config = dict(
    num_hidden_layers=8,
    hidden_size=192,
    num_attention_heads=3,
    num_key_value_heads=1,
    head_dim=64,
    intermediate_size=512,
    vocab_size=4959,
    hidden_act='swiglu',
    norm='rmsnorm',
    norm_place='pre',
    norm_eps=1e-05,
    positions='learned',
    qk_norm=True,
    attn_scale=0.125,
    bias='none',
    tie_word_embeddings=False,
    parallel_block=False,
    init='normal',
    init_std_qkv=0.0549,
    init_std_o=0.0,
    init_std_up=0.0549,
    init_std_down=0.0,
    optimizer='soap_variant',
    learning_rate=0.00548,
    beta1=0.95,
    beta2=0.98,
    weight_decay=0.055,
    lr_head=0.0103,
    warmup_steps=33,
    schedule='wsd',
    decay_fraction=0.561,
    decay_shape='linear',
    final_lr_fraction=0.1,
    batch_tokens=65536,
    max_seq_len=512,
    doc_mask=False,
    train_tokens=208200000,
    max_steps=3177,
    dataset='wikipedia_en',
)
Each number is 128 + 32 x the weight over its row's rms, rounded and kept within 0 to 255. Layers, rows and columns count from 0. The size above them is the row's rms in percent of the matrix's.

# layer 5 MLP up, 512x192, rms 0.148, rows 428-439, columns 0-191
size [ 90 105  97  94  90 103 111  99  99  97  97  92]
[[127 116 109 132 144 147 157 109 150 105 105 111 155 156 119 175 101  90 130 132 112 181 116 155 117 167 146 109 119 159 176  71 136 135 131 177 144 180 156 132 109 229 156 145 110  70 112 158 117 114 113 159 113 131 164 104 158 103 149  97 134 132 103  78  50 162  95 111 163 106 110 151 150 102 159 166 177 165 124 111 116 148  90 174 128 152 174 127 140  91 134 118 135 153 122 118 165  87 141  98 167 171 108 193  84 185  75 155 119  62 164 128 181  91 165 156 104 117 153  87 120 100 127 130 110 117 203 139 110 108 174 174 125 178 143 158 101 180 109 176 102 160  68  56 112 162 189 125 181 146 115 146 142 142 127  95  61 134 129 123 153  81 156 113 153 121 134 133 152 119 146 128 100 110 151 124 130 106 158 163 128 124  95 203 170  82  78  81  87  83 101 146]
 [155 112  65 123 161  88 123 133 154 108 103 124 115 153 104 130  93 169 114 120  86 111  79 139  85 162 174 127 170  92  72 142 123 162 135 169 149 120 157 115 121 162 145  96  74 176 180 101 126 126 100 148  59 103 137 158  80 173 152 174 147 189 143 129 109 137 181 129  51 138 184 136 155 144 153  82 141  79 132 183 198  70  71 188 100 174 141 119 133 161  74 137 165 138  95 164 151 149 138 126 161  62 131 148 188 130 103 150 132  70 124 185 153 145 104 134  70 120 122  88 181 152  86 167 129 159 171 107 145 146 151 112 122 115 143 118 112 149 107 183 146 181 113  58  91 146 201 161 104 145 115 124 105 131 106 118 131 108 104 121 154  28 125 143 129 133 147 145 148 116 108 115 100 113 142 162 152 106 117 128  93 104 101 113 131 142 118  71 113 130  91 140]
 [ 87  81 129 116 120 100 136 115 109 124 111 102 126 192  83 128 105 129 111 172 156 147 131  96  95 107  94 129 120 127 116  98 165 155 188  90 122 125 122 130 124 104 108 121 175 123 125 114 112 183 137 147 152 140 164 155 107 139 117 121 160 109 147  95 199  88  93  97 149 105 112  90  95 200 145 171 165 116  50 113 122 153 166  27 174  84 140 154 133 135 129 114  25 153 156  89 152 116  94 106 133 112 100 167 135 157 142 104 122 136  99 127 214 106 130 168 169 165 155 101 125 162 152 168 164 159 127 153 155 156 150 142  93 176 165 112 149 109 104  90 143 120  93 141 100 126 151 184 144 169 107 153  91 126 168 141 104 135 132  92 167 132 144  89  66 186 110  35 116 121 138 162 143 158 182  90 141 168 126 109 139 130 169 137 153 132 190 112  66 188 101 120]
 [ 81 107  59 167 128 102 126 128 161  86  89 143 104  72 141 162  80  96 198  78  92 109 136  92 130 173  88 132 157  75  79 157 131 155 167 196 131  84  86  79 136 161 148 194 124 112 102 149  89 175 142  86 148 117 122 113 143 170 101  89 141 126 185  89 126 128 101 162 184 104 109 144  78 118 141  78 146  85 155 148 169 136 196 139 162 171 113 127 113 171 128 165 114 175 111 129 181 142 144 145 109 151 188 121 128 112 143 113 107 128 177 133 136 163  84 145  89 108 156  69 157  94 109 146 125 153 110 146 128 151 119 109 205 125 132  80 100 101 135  76 102 147 130  80 132 142 180  83 135 105 127 122 181  98 131  96 103 127 112 167 118 116 161 111 166 137  77 190 124 112 150 101 109 139 126 122  65 177 135 160 153  84  96  93  87  94  98  90 119 113 161 159]
 [125  96 106 116 155 102 109 138 127  88 144 111 219 142 160 118 120 162 175  87 192  90 119  78 112 128 132 152 155 124 166 134 125 125 127  96 157 139 150  87 116 150 137 112 132 142 122 155  80 186 121 147  80 135 108  77  92 123 168  88 140 122  92 113 113 106 148 150  87 162 114 173  83 154  91 109 178 105  84 110 179 163  97  91 172 116  58 164 130 106  79  91 121 133 192 152 129  86 160 113 160 115 163 105 105 114 199 148 129 118 187 136 128 102 112  85  36 146 159 101  99 139 130 137 134 106 131 158 149 172  92 179 136 136 152 123 140  97 119 179 136 176  52  64  90 216 101 147  97 123  98 149  84  93  52 150 149 131 154 139 132 142 112 105  80 138 164 102  92  97 125 128 173 173 130 153 121 104 130 122 122 165 120 146 128 155 105  96  98 143 137 204]
 [101  84 128 187 116  84 107 147 153 170 131 107 102 104 146 149 109  98 162 126 143  99 115  91  81 146 146 138 137 152  98 121 154  90 140 121 173 171 131  99  50 171 110 143 111 128 144 118  94 125 191 119 106 130 112 124 125 148 114 143 132 155  86 163  98 217  92  94 110 139 130 128  83 144 178 122 196 161 157 134 163 154 212  81 110 151 111 144 128 139 136 139  83 178 144 114 162 142 116 128 123 115 126 100 101 124 147 103 101 127 141  72 128 198 159 107  43 137 109 126 128  67  94  99 102 200 114 103  91 113 136 122 185 125 108 156 130  82 153 162  90 140 158 144 108 155 132 101  94 160 149  89 184 136  45 161 149 121 139 161 179 116 166 143 128  74 102 100 178 148 115  90 105 141  98  95  38 154  80 115 133 117 114 161 134 121 157 179  75 176 162 102]
 [149 134  63  68  99  33 102 130 171 154 137  87 166 123  76 136 127 127  61 149 124  61 203 143 136 127 130 146 133  99  97 177 131  96  95 147  87  76 109 114  85 109 150 128 175 166 164  96  55 146 152 180 100 164  80  92 160 128 122 177  55 165 154 152 156 170  86 135 189 134 112 128 139 172 140  81 127 197  78  96 154 148 142 158 138 116  87 124 170 181 144 109  87 136 116 109 106 104 133 111 119 129 170 140 137 143 194 131 114 122 124  88  94 111  50  92 152 134 124 164 159 134 142 169 146  98 142 137 121 124 108 109 132 106 112 162  87 113 113 121 123 114 124 143  83 142 155 148 163 168  68 145 139  94 152 140 147 130 131 135 126 105 145 108 104 227 110 143 128 128 119 151 109  84 111 150 144 109 140 171 129 149 136 135  75 130  47  97 110 102  85 135]
 [165 119  84 137  97 130  96 123 156 120 175 108  78 148 141 130 145 168 202 168 152 135  94 107 165 143 117 123 126 149  70 103 140 151 131  94  90 158 122 160  84  97 141  77  91  91 159 118 183 183 126 152 188 155 147 160 147 145  98 141 106 132 176 162 145 189 140  96 141 140 161 123 116 136  65 129 142 170 132 144 138 150  72 159  90 109  94 133 190  80 125  97 168  92 127 125  17 142 138 181 128 134  87 172 107 103 174 101 146 189 181 110 144  73 107 124 163 147  70 120 146  94 118 129 150 110 176 101 161 161 146 144 148 120 135 127  88 139 165 140 158  64 155 182  82 125  69 180 130 126 146 120 165  69 144 126 147 151 116 117 139 100 122 122 130 105 136 102  77 137 126 109 132  77 105 115  91 130 152 149 146  60 157 199  83 146 180 170 116 120 125 106]
 [133  80 113 108 108 155 121  75 133 122 141 112 151  89 129 120 105 141 138 169 108 111  60 191 120 123  58 145  92 129 112 174  96 100 158 111 122 135 150 113 101 136 167 158 159 105 121 104 133 135 142  97 129 137 125 151  95 153 152  97 116 173 164  63 139  57 115 145 102 153 120 186 103 192 111  85 210 122 102 102  98 191 157  81 131  99 119 158 146 165 147 179 161 142 121 195 164 122 133 191 139 145 134 126 136  89 154 114 122  84 140 108  92 185 112 164 125 119 140  99 131 217 129  70 107  82 100  85 140 143 158  87  56 145 178 165 187 145  62 112 123 183 140  81 144 132 182  84 138 137 106 124 138 118 140 136 125 148  85 135 154 151 122  72 105 131  88 153 136 111 126  76 147 103  79 151 159 111 107 102 153  79 144 134 177  77 142  94 152  76 134 135]
 [194 170 184 133 116 117  57  90 133 133 114 106  32  86 168 118 135 119 101 132 109 127 101 100 173 137 106  88 100  87 123 101 208 146  92 142 102 138 163 105 136 114 152 129 146 128 130 111  79 181 121 126 187 143  94  67 111 176  97 160  67 163 212 150 102  83 130 149  74 158 132 118 119 149 116 102  84 196 143 166 160 132  92  84 115  93 152 154 180 125 153 214 175 116 147 146 118 133 120  97 209 104 116 183 150 133 125 165 126 163 116 117 120 121 105  75 111 174 151 124 116 113 168 147 111 115 150 132  94 148 126 117 179 165 151  96 165 150 123 140 112 169 108 134 117 130 126  99  89  61 110 148 161 145 128 196 120 131 118 205 110 106  97  97 136  96 171 164 162 148  97 114 170  98 127  99 123 151 145 111 112  98 153 158 112 162  95 142 149 134 109 113]
 [108 174 110 145 133 130 119 124 153 147 122 145 136  83 124 213 140  83 104  92 115 111 137 139 111  70 105 135  61 191 111  96 122 115 115 118 106 156  98 101 142 103 110 117 150  91 130 199  97 145 113 111 118 163 157  99 135 119 177 102 142 160 107 149 117 184  66 109 172  83 175 151 141 152 148 223 141 157  83 103 164 109 121 137 156 110 173 184 148  31 102 150 148 151 128 164 188  62  88 120 146  61 134 156 119 157 127 127 119 111  93 168 125 112 118 127 157 104 199  96  90  90 141 148 104 103  59 149 107 132 118  76 112  71 149 119 140 165 142 169 154  97  98 127 142 137 145  90 156 158 135 140 124 145 176 116  97 115 144  80 117 119 127  47 198 104 145 191 119  73 161 136 128  96 118 156 128  96 139 103 176 102  90 111 130 117 143 107 156 116 108  90]
 [129 169  88 153 180 138  64 112  85 143 141 112 184 156 121 163 122 122 123 114 175 125  67 148 136  70 133 144 119 126  86 165 128 116  75 131 110 134 139 111 128 131 136 183 187 110 136 132 110 102 143 170 159 133 126 107 147 154 112  71 108 167 184 151 112 130 137 116 214  80 106 149 150 141 157 126  89 107  48 135 204 140  76 127 108 121 180 197 128  94 131  57 153 124 171 139 111 146  83 176 153 140 178  91 176  99 174 136 179 193 130 166 142  63 131 122  94 117 155 165 125 131 134 152 149 113 137 159  74 105 146  78 103  72  85  91 183 124 117 127  96  70 144 172 105 151 140 135 124 126  79 115 177  93 169 143 123 119 135 145 120  88 116  95 193 121 101  89 115 133 121 122  56 111  89 106 140 128 137 167 160 125 106 175  80 103 137 155 122 136 150 131]]
# layer 5 MLP down (transposed), 512x192, rms 0.144, rows 428-439, columns 0-191
size [ 97  97 106  90  99 107 108  95 105 100  98  93]
[[146 180 188 163 142  94 109 138 111  45 130 111 114 121 155 108 113 164  83 119 142 197 104  97 128 165 109 103 131 136 183 128 165 124 129 108 161 125 153 182 135 117  88 103 126 109 118 131 133 140 145 113 129 140 179 173 152 153 136 114 178  39 116 164  77 105  92 105  79 134  81 103 128  59 183 136  91 132 113 168  57 113 103 158 140 160 101 147 137 127 133 102 127 153 131 125 124  72 158 131 134 110 102 119 171 138 132 106 131 146 126  84 137 159 143 162 181  75 129 110 159 209 108 157 156 132 117 109  96 136 146 168 161 121 140 147 144 169 116 122 184 151 190 139  88 148 165 119 178 138  88 157 168 109 120 107 111 150 155 122 149 143 153 126  78 139 111 102  86 128 121  42  87  69 128 129 171 159  66 173 141 142 135 180 177  42  86 105  97  95 178 136]
 [ 92  61 109  68 131 162 123 144 146 171 152 143 160  65 113  83 135 133 104 129 134 117 114 122  94 150 102 114 129  97 155 105 144 131 146 116 198 168  84 118  69  85 121 164 156  93 106 156 106 130 159 132  71 175 139 127 115 156 176 164 137 190 151 102 110 216 108 132 117  85 105 154 160 131 128  98 122 175 147 152  82 135  91  99 135 107 149 154 142  76  88 205 148 160 106 108 192 151 168 128  72 156 135 100 109 137 123  75 139 113 130 144 163 115 178  96 135  84 111 153 103  99 194 210 143 112 130 171  87 161 132 124 199 147 145 134 143 172  67 124  60 142 150 107 121 169 179 114 107 128 122 114 135 163 131 147 113 135 138 153 109 160 116 136 127 128 200 144 148 115 121 112 123 188 121  99 135 164 104  71 139 170 161  85 120 157  74 137 149 181 127 181]
 [ 94 101 112 134 128 144 156 186 156 141  52 113 127 173 107  92 121 148  83  89 115  83 101  86 128 129 150 131 142 142 138 120 124 101 104 135 107 100 118  78 115 145 155 196 143 104 112 133 157 142 142 151 106 122 231 156 136  88  96  66 179  95 133 171 123  99 132 156 157 138 102  71 160 104  96 118 146 163 140 120 201 163 149 135 178 117 167  85 120 141 202 112 132 130 135 153 135 118  93 171 171 120 170 166  77  99 139  78  89 132 136 140 147 110 174 165 156 147 137  89 159 130  89 162 104 165 158 131 152 203 124  80 151 135 109 100  70 127  58 132 137 143 159 118 140 150 177 124 157 150  72 164 150 132 102 151 123  66 119  94  30 117 151  96 116  86 138 129 124  97 132 124 130 145 149  86 111 137 136 174  80 196 145 144 120  50 113 142  90 162 141 111]
 [164 129 119 109 104 129  96  98 203 163 139 151 145  97 154 103 123 106  66 172  81 136 102 151 126  75 151 156 107  89 126 151 150  80 144 200 150 158 100 139 110 118 131 128  98 111 130  50 174 147 119 136  66 155 106 124  95 128  74  97 151 132 137 123 132 156 100 149 146 145 123 222 119 124 112  97 141 161 107  87 105  80 119 103 178  99 161  92  62 166 123 104 151 156 149 142 120 122 109  76  90 131 125 146 169 179 141 152 150 151  99 112 116 104 131  73 122  87 210  92 108 102 149 167  73 129 115 167 124 136 184 143 137 112  82 107 157  77  50  74  99 130 159 129 128 152  87  75 153 196 140 124 166 159  98 156  74 161  83 172 147 133 149 171 124 158 139 117 134 149 130 130 172  83 136  60  84  93 111 127 139 108  97 168 129 161  95 105 104 134  97 105]
 [173 162 117 136 206 128  84 128 127 144 100 138 133  93 126 104 176 152 111 148 112 155 142 131 135 118 142 132 123 127 111 126 116 140  96  48 152 137 162 101  62 116 135  84  93 131 115 140  94  41 180 119 181 141 139 120 176 134 117  91 110 168 100  81 121 124 173 151 125 168 163 152 121 133 190 142 173 165 139 108 120 135 157 201 109 101 164 156 131 152 164 116  89 203 111 144 100 174 117 164 193 160 156 150 127  92 137 161 147  84 161 119  98 143  69 170 167 136 128  46 120 159 151 145 150 172 150 178 137 145 136 136 125  86 149 124 130 158 126 144 151 160 164 193 205 138 133  63 133 113 180 139 139 130 164 122 126 130 150 124 167  88 107 171 123 134 105 133 146  62  94 103 152 120 158 129 151 187 131 132 135 113 202 123 106  66 112  68 119  65  99 131]
 [129  75 106 167 129 119 172 132  72 142 118 140  83 157 126 140 142 130 129 120 159 123 142 147 166 130  74 106 134 129 119 155 112 130 149 180  90 167 153  68 110 117 186  91 187  64 186 179 112 121 180 139  75 113 107  93  80 166 120 129  63 118 150 125 115 200 116 153 180 122 153 198 126 152 124 130 157 154 109 139 153 134 132 118 112  86  81 162 132  86 203 115 156 160 117 131  70 111 135 155  77 116 136 114 162 160 158 104 130 112  96 143 132 170 186 101 116 134 164  50  62  61 137 140 151  97 150 159  98 101 137 146 196 120 162 170 119 116 117 145 112 151 106 161 162 126  99 171  91 107 130 151 165 168  84  85  76 121 174 114 167  91 134 131 127 118  95  98 143 126  82  31 137 139 143 127 133 145  75 162 145 176 109 148 116 146 123 153 149 147 127 167]
 [163  69  98 126  96 185 109 124 133 141 197 178 161 114 141  54  95 185 135 141 131  98 103 151 106  91 133 122 113 177 130 186 155 126 143 145 121 107 150 103 107 144 109 110  79 146  98 136 107 141 182 114 172 154 148 122 177  86 130 150 129 114 107  76  70  87 114 103 171 118 106 175  98 118 103 134  80  94 154 150 193 116 172 116 173 108  89 206 197 132 148 103 124 102 123 161 140 137 128 203  83 153 176 124  90 109 152 166  99  99 154 131 136 167 156 100 168 170  60 147 105  80 116 157 108  72 171 102 121 119 101 133 144 164 128 149 152 106 186  97 168 137 160 144 119 126  80 117 154 131 160 114 105 121 168 152  82 172  95 102 172 152 157 160 107 145 114  63 145 117 132 128 146  72 102 136 119  95  82 146 151 131 115 130  91 123  73 138  63  61 130 120]
 [160 127 137  72 134  90  92  97  48 137 133 177 114  99 119  89  91 164 144 109 119 161 150 200  89 176 123 122 129 138 189 130 120 138 151  98 163 144 131 142 123 124 179 127 128 135  62 137 126 100 149 107  93 173 110 155 124  82  95 171  58 143 121 183 133 129 119 118 108 141 121 145 122  68 132 116  92 111 134 122 118  63 106 117 123 141 132 133 126 114 174 143 102  99 105  73  91 120 149 173 164 108 134 133  96 127 147  95  91  89 133 242 112 198 136 180 185 141 133 115 156 127 105 102 154 121 100  88 142 127 196 131 125  66 163 124 175 115 106 116 180  82 130 136 170 168 107  98 115 106 148 105 130 107 137 100 128 180 173 108  82 101  55 133 148 126 154 185 130 115 186 168 117 158 179  80 124 120 172 103 173  95 173 105 138 151 138  96 172 181 144 118]
 [132  92 124 186 165  90 123 125 156  91 162 130 167  59 130 164 138 130 159 178  92 108  72  72  99 116 154 120  98 149 180 146 127 136 144 127 194 134 126 124  77 139  98  60 196 202 146 152 138  90 113  93 159  38 166  84 138 119  83 115  73 158 124 136 119  97 147 102 135 123 107 117 154  95 101 149 106 145 124 161  96 142 142 116  86 189 143  82  98 140 114 130 169 158 102 143 163 113 141 139 136 135 117 122 101  93 160 105 159 125 108 167 119 137 147 178 167  87 123 107 129  90 131 152 140 128 181  97 138 157 217 145 112 121 174 106 145 113 184 121 114 112  83 140  79 106  80  66 107 149  65 126 178 141 125 131  98  98 130  93 154 172 158 141 122  77 130 150 168 140  64 138 141  87 140  79 100 122 100 110  95 136  99 174  73 141 131 161 122  81  75  97]
 [101 137 144 148 169 180 146 143 120 127 133 114 136 104  51 109 201 141  92 119 112 165 160 123 133 158 134 101 165  94 147 122 112  99 131 156 140 152 122  89 124 116 126  92 137 134 109 142 150  55 139  71 145 138 102 109 125 160 162 112 188 143 105  79 143  76  66  94 107 120 135 140 152 111 197 149  71 121 135 129 154 144 181  80 106 156  50 137 227 116 152 164 145 130 111 140 109 161 126  86 152 171 134 152 108 110 113 129 198 165 147 154  72 102 162 125 108 173 100 107 117 116 119 135  79 139 100 125  91 133 173 117 139 157 116 139 115 199  86 139 142 132  62 122 105 191 183 210  78  93 110 114 114 145  94 123 127  78 159 106 107 156 102 122 112 144 159 126  19  94  91 153 186 149 139 147 125 129 136 143 126 139  87 109  89 176 121 120 153 160 116 139]
 [111 134 140 197 123  94 133 154 150  32 179 122 172 101 104 114 113  95 153  96 133 118 175  95  84 204 140  92 119 187 133 118 134  82 119 225 106 104 167 154 122 165 115 142 138  85 153 157  94 140 152 124  93 140 164 187  95 108 100 185 117  84 135  75 179 159  84  93 115 171 135 123  79 142 134  70  89 148 149 114 212 135 120 121 146 119 150 143 120 145 123 129 130 153 118  65  95 121 125 140 137 100 104 133  96 125 149 137  96 113 125 129  76 113 113 108 122 125 164 201 145 116 154 191  94 108 154  94 113 140 121  57 160 137  97 120 148 182  70  82 112 153  99 125 105 186 167 163 103 150 158 144  83 153 129 109 151 197 155 127 144  88 134 117 147  76 125 107  72 136 135  93 122 130  75  99 127 112 176 113 180 109 173 139 157 153 170 134 128 131 116 133]
 [126 132  93  95 133 120 132  85 139 114  73 148  87 175 117 159 181 153 159 179 122 176 104 127  82 177 100 120 128 166 166 142 124 103  95  99 170  87 163 129 109 131 129 117 123 110 145 159 111  88 137  73 150 143 132  99 114  97  78 111 102 142 134  72 146 130 100 122 184  59  74 121 127  73 167 156  86 136 113 117 124 162 149  99 111 108 153 179 122 166 113 118 199 126 142  75 123 128 113 161 227  30 136 118 163 194 145 144 119 103 129 198 144 178 138 132 102  89 198 113 126 121 124  58  73  75 136 128 116 114 128 141 101  98 199 127 121  97 164 130 128 155  75 159 183 122 143 150 139 110 174 135 106  85 119 119 169 118 150 103 125 129  98 120 186 116 108 109 148 152  69 108  99 138 193 164 164 107 130 105  80 124  79  88 130 100 129 137 142 129 108 125]]
# layer 5 MLP gate, 512x192, rms 0.152, rows 429-440, columns 0-191
size [114 107  93  98 106 106  96  95  97 103  99  97]
[[161 105 100  91 145 149 132  71 182 129 118 135 150  98 135  90  94  99 146 120  51 167 103 168 105 119 131 110 130 113 150  99 156 178 117 167 127  44 117 146 134 142 128 134 124  95 159 135 115  84 122 123 172 101 141 119 123 124 146 125  99 134 163 153 133 151 145  97 147 132 126 130 129 191 160 124 156 140 102 127 139 190 190 119  97 149 144  65 140 101 115 117 113  99 189 125 138 118  54 114 135 190 136 125 167  97 120 177 103  94 165 123  85 126 134 191 155 133 111 169  81 141  90 139  83 126 147 144 183  89  46 198 147 132  96  94 103 143 146  92 176  85  32 121 100 101 131 139  64 105 140 181 127  82 138 141 160 141 183 171  83  47  81 210  99 125 120 132 107 148 105 138  94 131 160 155 105 141 150 152 149 107 142 177 123 146 111 108 130  81 118 143]
 [143 119 182 119 145 117 161 109 128 158 123 101 142 126 112 139 178 122 137  82 145  87  97 103  95 144 103 140 192 138 104 141 134  55 120 161  93 126 138 113 138 132 116 146 130  74 110 112 112 125 183  97 129 131  86 188 144  79 170 134 100 139 151 103 130 159 178 165 129 174 172 126 112 130  93  66 182  95 188  98 179  90 116  83 152 112 109 102 164 116 100 112 145 195 148 136 138 151 130 128 142 129  93 150  80  20 149 103 154 176  92 169  81  85 108 142 137 125 128 128 136  91 104 149 134 114 163 175  99  90 170  88  59 174 136 170 112 157 137  67 151 153 110 166 164 140  78 141 133  92  82 157 130  27  94  86 131 126 100 140  84 135  88 137 146 155 177 106 107 133 146 161 149 143 146 124 157  99 161  89  80 154 139 120 137 135 178  79 156 131 107  66]
 [204 129 122 154 154 168 139 106 167  86 108 175 128 149 105 115  89 105 120 118 120 174 116 147  68  82 160 165 159 113  89 115 147  90 164 171 107  81 153 138 101 139 104 106 123 128 141 111 157 106 111 109  74 147 119 118  50 128 179 109 133  81 158 130 140 134 130 118 133 160 132 128 116 143 189 149 141 144 130 175  83 144  72  86  88 120 122  93 121 139 162 147 108 138 126 180 112 101 131  53 110  88 115 167 144 135  86 104 128 159 156 129 114 177 135 122 142  95  90 168  83 100 112 137  95 107 195 112 186  26 111  90 116 120 193 161 116  64 118  85 116 202 132 106 171 137 142 105  94  85  97  91 186 155  88  54 161 101 143 144 121  96 135 170 102 107 144 151  70 144 120 169 103  84 131 104 165  89 149 112 194 133 114 132 158 156 165 146 148 145 107 106]
 [129  82 146 147  67  76 126 134 151 130  87 107 181 186 101 188 173  80  63  94 124  83  57 182 115 108 133  82 125 126 137 172 157  97  79 139 161  96  83 142 197 141  69  98 102 118  98  85 140 124 178 187 119 155  95 157 120 151 149 194 114 120 142 113 136 111 122 115 107 131 194 129 141 119 158 142 115 155 150 139 113  91 157 183  41 124 130  83 162 110 123  98 138 162 101 201 103 151 133 105 112 149 163  81 106 149 158 101 155 135 149 109 100 134 141  86 125 107 107 167  92 115 196 163 113 157  85 110  92  68  86 123 159 181  94 158 102 157 126 181 127 108 149 113  92 115 166  98 115 138  88 128 115  72  98 115 114 148 168 115  78 151 105 122 149 149 141 189 148 151 145 163 118 102 175 139 129  90 153 140 149 107 151  99 140 179 128  92 119 117 121  92]
 [ 69  82 160 132 147 168 131 136 104 143 125 166 168 136 146 199  76  85 145 142 149 139 119 118 168 128 128 157 108 108 141 136 115  48 113 164  81 155 114  96 169  99 127 116 126  73 150 147 116 134 148 111 107 141 105 109 176 105 135 166 180 101  94 131 199 137 120  58 138 130 128 128  92 114 167 137 127  80 179 103 109 110 164 160 141  91 104  77 166 133 189 131  88 142 115 171 143 178 148 150 151 146  91 128 185 118 121 124 104 102 185 136 138  64 106 147 134 119 125 133 148  69  79 124 110 177 132 146  77  97  70 125 181 151  90 201  97 167 107 121 120 117  56 154 115 145 161 121 185 144 138 118 116  88 100 119 178  67 172 137 142 140 190 211 131 148 118 146 140 137 130 121 121  62  91 106 102 117  88  81 159 161  99 117 157 111 172 114 156 139 128 186]
 [ 92 134  88 197 164 134 134 100 159 132 163 119 121 132 104  81  75  89 120 139 142 133 156 109 170  96 123 107 123 207 176 182 160 120 135 135  97 158 149 162 145 103 125 130 204 126 119 145 183 142 124 171 121  82 131 114 103 174 130  93  63 103 104 137 148 176 135 116 112 139 139 139 110 120 111 169 142 110 107 177 117 135 103 172 156 112 108 124  86 141  98 116 172 150 108 187 163 160 135 129 150 136 130 130 130 163 175 107 108 148 140 192 110 143 178 158 154 171 115 107 133 160  75 124 201 155 139 104 140 123  93  99 160  97 101 153 142 137 165 120 109  78 169 131  91  25 150 108 119 117 177 113 146  93 124 178 153  87 144 123 177 133 163  91 209 120  84 205 121 166 183  55 140  87 100 126 188 177 113 101 140 152 119 175  80 151 127 141 141 153 138 127]
 [110 146 144 115 115  70 159 100 123 168 185 170 177 125  41 134 147 107  99 127 127 119 117 132 120 141 159 125 117 201 170 129 124 180 129  97 148 122  94 147 149 158 159 197 137 184 154 114 155 162 114 116 174 162 126  91 100 106 117  62 165 201 100 196 167 114 119 117 144 131  95 123 171 104 163 141 113 113 137 129 111 150 136 147  66 139 150  57 109 186  77  94 151 120 104 158 105 115 132  89 129 109 172 163 102 159  52 111 133  67 201 140 129 107 146  89 143 125 126 120 151  82 147 108 149 111 154 171  95  94  63 148  77 111  98 157 185 135 143 154 157 149  99  78 101  66 110 168 134 118 137 122 185 148 137 136 123 129 106 115 146 198  75 133  79 127 162  89 144  94 130  97 122 118 121 129 107 118  85 125 142 131 114 135 140 123 112 143  75 146 166  44]
 [178 119  79 100 187  82  90 135 172  99 128 134  80 139 117 164 172 190 151 119  95 179 154 155 133  84 103 174 152 115 133 186 155 103 160 173 170 120 170 156 106 120 162  88 105 110 112  86  87 149 118 141 114 128  96 134  85 128 126 149  70 127 140  46 127 142 176  97  93 111  78 173 118 144  75 100 151 116 101 156 116 147 153 108  88 113 118 128  84  99 109 113 132 121 131 152 135 117 120 148 123 142 145  89 108 110 121  26 177 166 144  81 107 161 129 127 175 141 155 117  65 173 169 155  82 102 121 115  83 142 144 108  80 198 136 189 165 114  77 124 168  45 125 126  84  84 187  70 108 117 121 117 128 162  85  60  82 118 134 115  93  93 114 152  82 127 115  76 124 111 110 154 136 113 152 159 163 133 162 107 124 142  96 145 112 147 147 103 143 112 111 146]
 [110 177 157  95 106 120 145 183 161 151 157 128 128 144 123 151 124 180 143 103 117 176 127 125 125 105 148 221 145 103 197  92  99  85 114  85 182 177 110 203 178 157 131 198 169 144 165 161 128 161 122 132  78 111 119  88 115 139 108 199 144 165 131 145 158 142 153 156 159  80  92 148 166 118 119 137 172 134 194 132  90  84 133 141 135 117 143  56 208  46  97 112 134 158  97 129 137 135 117 162 143 170 141  97 107 122 142 110 157 121 108 145 125 112 132 165 124  90 143 109 141  82 123  97  83 165 158 147 106  74 119 119 159 136 153 159 144 157 164 111 123 153 111 144 150 113 158  76  83 173 100 173 148  55 130 100 103 160 158  99 192 125  92 144 135 141  95  98  99  91 120 166  80 155 130 144 153 149  96 134 119 141 103 114 153 160 134 107 223 142 115 128]
 [ 95 115 148 112 109 174  82 212 178 111 146 143 134 129 111 107 146 136 158  88 144 121 122  77 123 143 130 128 153 115  97  91 108 145  96 115 129 145 134 129 188 125 152 166 194  88 173 111 102 174 124 104  90 153 149 154 157  82 164 145 133  95 116 100  98 125 152 118 107 148 127 148 128 163 186 134  84  97 166 126 207 133 169 169 189 124 142 119 131 126 158  73  95 123 104 168 101  91 126 153 144  95 140 102  92 146 190 184  92 110 119 213 130 123 178 175 137  60 210 119 176 156 131  90 135  92 110 140  98 152 130 142 131 178 128 143 119 183 136 151 132 160 167 150 114 129 101 109 130  85  47 181 132 118 150 102  72 155 130 129 154 132  70 123  92 105 134 112 125  90 133 102 107 176 138 124 144 122 148 199 137 107 229 131 171 162 121 112 121  99  92  98]
 [177 118 105  57  70 117 169 130 133 132 131 197 134 160 109  84 116 136 149 120 128 119 149 134 133 182 128 185 114 168 124  79 139 167 144 127 143 152 124 129  98  97  62  92 113  57 139  80 181 170 152 142 105 154 117 129  71  88  86 187 169 108 174 164 134 147 130 152 102  92 113 156 177 185 113  95 147 176 222 109 177 161  99 175 152 114 107 103 168 168  77 101 111 102 115 107  71 100  85 138  96 119 102 175  95 139 123 108 102 127 102 150 158 173  98 114 149 126 110 106 116 149 119 123 132 126 159 163 149  60 166 132 126 131 155  97 164 113 121 103 138 180  60 119 152 116 134 216 119 137  99 148 100  81 163 137 172  73 162 176 102  97 164 132 108 182 147 100  74 130 135  85 160  88 133  92  77 146 111 152 134 134 124 156 114 132 134 150 128 116 127 142]
 [129 133 128 117  97  90  83 139 146 123 167 115  54 123 137 142 131 150 146 124 146 140 118 174 151 118 144 134  75  84 125 165 185  54 164 191 182 165  69 125 100 136 185 153  96  88 159  82  96 153 128  68 121  94 162 152 152 148 101 103  83 113 118 130 151 131 133 205 127 113 100 135 166 109 149 121  97 128  79 118  92  98 161 122 106 130  77 139 100 119 114 147 140 130 162 117 165 116 145 103 142 136 122  94  98  67 165 120 173 114 107 144 107  78 121  85  53 175 109 157 113 130  49 152 151 173 101  73 109 132 130 154 169  85 107 144  72 121 126  49 188 108 137  98 157  83 150 171  74  64 118 186 126 164 101  88  85 120 107 163 111 115  86 146 128 122 152 122  83 103 146 145 133 144 123 156 139 153 159 119 136 178  96 117  91 137 177 102 172 165 152 169]]